config.toml
n_layer = 8
d_model = 96
n_head = 3
n_kv_head = 3
head_dim = 32
d_mlp = 384
vocab_size = 2048
activation = "gelu"
norm = "layernorm"
norm_place = "pre"
norm_eps = 1e-06
positions = "rope"
rope_base = 115000.0
rope_fraction = 1.0
qk_norm = true
attn_scale = 0.383
bias = "all"
tie_embeddings = false
parallel_block = false
extras = ["local attention windows", "capped logits"]
init = "orth"
init_std_qkv = 0.058
init_std_o = 0.0145
init_std_up = 0.058
init_std_down = 0.00725
optimizer = "adamw"
lr = 0.00253
beta1 = 0.9
beta2 = 0.98
weight_decay = 0.0
lr_head = 0.00671
warmup_steps = 581
schedule = "wsd"
decay_fraction = 0.426
decay_shape = "linear"
final_lr_fraction = 0.1
batch_tokens = [8192, 16384]
seq_len = 1024
doc_mask = true
train_tokens = 105000000
steps = 9120
dataset = "wikipedia_en"
Each number is 128 + 32 x the weight over its row's rms, rounded and kept within 0 to 255. Layers, rows and columns count from 0. The size above them is the row's rms in percent of the matrix's.

# layer 5 MLP down, 96x384, rms 0.232, rows 57-95, columns 144-191
size [100 104  96  99 102  95  95 103 102  95  99  94  93  93 102 101 101  96  89 101 102  94  98  97 101 105 106 102  89 101 169  91  95  95  97  97  99  92  94]
[[173  93 189 185 124  83  99  97 116  98 185 147  81 166 129 158  90 180 147 132 146 119  97 178 118  61  39 117 127 122 106 110 144 130 175 127 179  95 109 136 152  96 122 106 130 142  76  80]
 [159  90 146 104 127 106 138 100 125  65 116 108 127 133  84 163  99  91 134 101 165 134 147 152 142 131 115 117 147 117 122 138 144 110 198  88 139 140 131 170 143 138 131 124  73 121  86 171]
 [109 156 118 105 110  93 118 106 123 107 143 178 151  78 165 158  93  82 130 145  95 120 146 173 114  82 111 110 152 125 172 104 172 149 158 155 136  97 146  99 132 122 145 172 144 109  76 154]
 [186 126 130 153 103  82 128 164 111 155 126 171 160  78  82 242 111  89 151 121  92 112  91 157 132 106 204 147 176 149  65  68 179 135  99 106 121 133 111 118  62 118 119 118 131 161  75 150]
 [144  95 157 156 122 122 148 182  95 191 134  93 159  83 134 115 149  70 185 127  68  66  75 132 111 172 182  66 152 141 182 156 148 129 103 165 147 116  74 106 130 195 111 152 180 127 118 151]
 [ 41  99 182 142 144 168 175 148  84 180 131 143 180 146 125 126 110  82 115 129  50 102 111 160 102 127 155  91 157 129  91  81 178 157  82 137 126 155  75 151 176 125  92 177 131 142 152  81]
 [112 127 179  97 213 123  92 149 168 105 169  92  67  83 157  82 181 134 120 157 179 148 129 172  74 135  73 100 113 153 104 157 108 150 181 129 136 112 148  93 142 146 126 187 189 118 141 153]
 [106 133 101 157 117 130  73 136 142 108 121 143 112 116 129 164 146 219 145 125  78 126 130 164 137 108 142 140 118  95 137 124  75 109  90  90 124  84 134 162 117 128 134 159 144 159 122 121]
 [145 185  97 103 104 147  94  91 170  68  87  71 130 120 102 102 159 133 123 138 136 161 184  59 177 194 155 193 146 114  55 156 123 173 132 145 126 163 112 110 142 156 106 118 104 156 132  82]
 [189 180  93  68  89 125 131 119 191  93 139 135  70 105  90 158 137 123 111 100 128 177 141 146 143 138 193 131 110 102 101 117 147 160 164 112 124 143 137  86 108  76  88  88 142 113 128 149]
 [100 191 137 180 159 187 105 139 160 111 151 172 136 147 141  61 144 134 101 134 178  98 118 101 114 136  64 134  88 172 143 138 117 159 132 200  56 151 167 131 118  87 140 129 107 154 180 159]
 [162  95 133 109 192 165 120 158 144 188 186 138 112 143 161 135 141 108 122 179 187 145 115 126 139 134  97 134 123 173  74 143 115 105 103 110 153 107  93 120 103 133 121 114 160 165  85 131]
 [106 134 138 103 148 123 141 130 107 150 130  93  81 100 147 182 100 108 129 105 150 132 104  95 129 120 134 141  93 107 162  70 120 101  61 122 136 146 104 124  45 130  92  99 170 125 165 140]
 [207 153 161 113 147 115 116 111 188 144 186 153 112 127 158 184 125 131 141 147 139  76 174 125 139  84 116  89 101 161 140 124 120 110 108 127 166 140 121 132 111  75 137 157 144  84 123 177]
 [147 142 152 117 128 124 137 142 130 113 119 109 100 138 135 119 142 129 167 156 162 109  95 141 149  99 153 182 166 133 166 107 143  88 101 113  99 145 183 125 143 127 157 157 179 162 135 102]
 [115 104 132 102 126 131 159 121 132 160 148  86 172 146 186 171 100 149 136 125  99 136 115 126  32 139 118 195 146 113 173 100  94 111 137 120 145 158 158 206  83 145 139 109 104 106 147  66]
 [120 168 106 141  84 180 107 127 186 126 136  72 149  82 121 155 128 141 134  75 148 147 136 128 162 119 125 205 140 135 144 137 111 123 163 160 135 146 103 130 146 181  89 127 116  95  75 148]
 [124  85 125 165 124 111  80 153 110 117 132  95 105 131 132 110 142 108 151 108  96  76 100 163 130  91 156 193  74  98 147 110 152 112 132 140 114  59 145 109 117 178 116 134 147 122  92 147]
 [ 97 132 107 147 158 130 156 121  62 155 159  49 138 141 108 118 138 119 181  97 134 162 157 151 139 123 109 136  92  99 112 112 138 132 101  51 179 155 109 139 155 167 136 171 138 126  84  75]
 [ 93 169 146  78 125 144 133 123 172  95  60 178 194 138 111  90 129 171  56 106 124 137 154  91 165 140 139 186 159 161  98 184 167 147 150  97 128 173 139  75 160 145 128 185 115 154 171 129]
 [137 151 138 110 155 189 125 136 160  83 131  91 104 144 161 193  93 137 134 142 167 160 154 140 126 115  95 105 176  93 133 122 103 117 129 150  97 143 143 139 137 109 161 125 134 199 189 153]
 [157 114 119 122  92 128 152 152 155  63 100 150 115 113 115 146 151 145 138 117 153 101 107 162 180 132  96 133 104 107 134 162 101 117 162  79 188  95 135  93   0 135 145 119 124 178 140 139]
 [ 65 173  85  98  87 140 166 105 180 162 147 174 174 105 137 134 174 157 143 111 136 160 112 104 158 114 139 113 147 112 157 136 130 103  89 116 149 134 167  86 130 162 145 117 160 145  89 173]
 [ 49 141  98 116 166 124 117 166 118 146 137 133 142 124 161 180 103 123  74 114  71 157 193 148 121 193 116  95 107  93 167 131 103  85 189 103  70 135  93 134 147 118 108  98 121 121 115 131]
 [198 148 133 119 110 135 164 117 107  75 107 139 128 182 139 207 126 147 109 126 171 133 115 137 165 170 135 126 185 107 116  85 150 116 195 173  87 109 157 183 156 103 131 109 190 136 118 194]
 [116 156 166 118 110 155 104 148 177 151 119 134 167  84  93 139 121 116 111 140 135 110 160 160 102 163 143 137 136 146 133 147 116 143 117 115 133 133 163 131 158 122 137 193 122 148 178 137]
 [131 123 171 148  86 111 150  84 114 140  81 118 123  80 134 142 111 142 111 153 131  92 121 112 155 148 136  46 148 134  72 148  66 170 105 102 130 111 149 111 137 138 109 136 142 140 108 113]
 [145 104 145 104 139 160 130 158 131 192 135 119  99 176 125  87 102  95 152  96 176 161 169 120  85 136 155 108 119 132 124 156 101 104 135 106 111 108 124 117 112  93 124  74 162 142 184 133]
 [123 107 177 137 107 129 159 123 125 169 143  74 121 125 105 137  98  80 170 161  78 139 118 107 133 159  84  80 128 115 137 130 161 149 145 125 142 124 142 127 143 138 112 145 139  85 200 131]
 [104 133  91 147  55 125 136 183 199 157 147 183 104 189  51  76  52 149 106 156 138 110 106 153 152 131 163 144 124 129 106  80 126 131 173 125 157 108 117 126 146  63 112 111 155 102 124 125]
 [145 133 135  94 126 102 138 116 121 105  91 147 123 140 100 128 174 118 113 131 107 158 158  35 131 176 139  94 176 158 178 119 139 139 152  95 169 116  81 120 121 129 159  36 186 162 101  77]
 [116 166 143 136 124 146 105 152 133  90 140 124  90  97 145 138 121 105 110 115  58 148 185 168 130 153  83 141 129 120 133 144 128 116  77  98  33 102  88 135  52  98 122 157  95 102 133 157]
 [152 139 151 143 130  86 158 122 100  98 146 135  81 111 123 114  70 167 130 116 178 131 199 175 143  46 171 109 103 133 125  81 113 116 104  77 114 177 113 127 146 141 148 132  88 150 130 101]
 [172 128 160 168 150 149 184 165 133 161 132 145  88 119 150 198 124 140 162 133 139 100  57 115 142 141 136 121 206 133 121 142 136 144 113 170 111 148 150 143 141 163 136 101 115 140 205 145]
 [151 148 136  70 122 160  72 144 107 122 137 135 150  98  81  36 120 138  93 111 203 127 234 140 110 166 137  90  94  91 146 102 157 120 140 108 104 161 129 115 135 123 108 199  74 191 162 122]
 [123 151  87 154 131 133 112 110 121  96 155 190 127 160 115  98 151  95 172 152 148 150 139 146 141  98 113 114  68 161 224 125 124  98 175 131 106 121 163 160 195 113 154 101 126 105  97 136]
 [128 105 111 122 154 136 135 134 100 149  93 139 127 144 125  58 133 107 104  82 139 124 140 105 148 169 156 100 105 148 182 141 101  82 129 116 138 145 107 133 122 124 149 118 142 187 160 176]
 [ 80 103  70 102  92 125 135 108 103 126 161  87 113 139 130 178  73  74 133 149 132  95 162 111 158 125 141 138 107 165 133 100 129  43  79 116  94 114 175 166 119 112 115 154 117 135  85 139]
 [ 82  77 110 140 134 114 125  87 151 139 141 120 147 106 158 169 103  83 127 186  96 132 183 111 131 104 118 124 110 163 122 100 120 108 129 160  57 115 109 142 141  87 123 123 140 135 110 140]]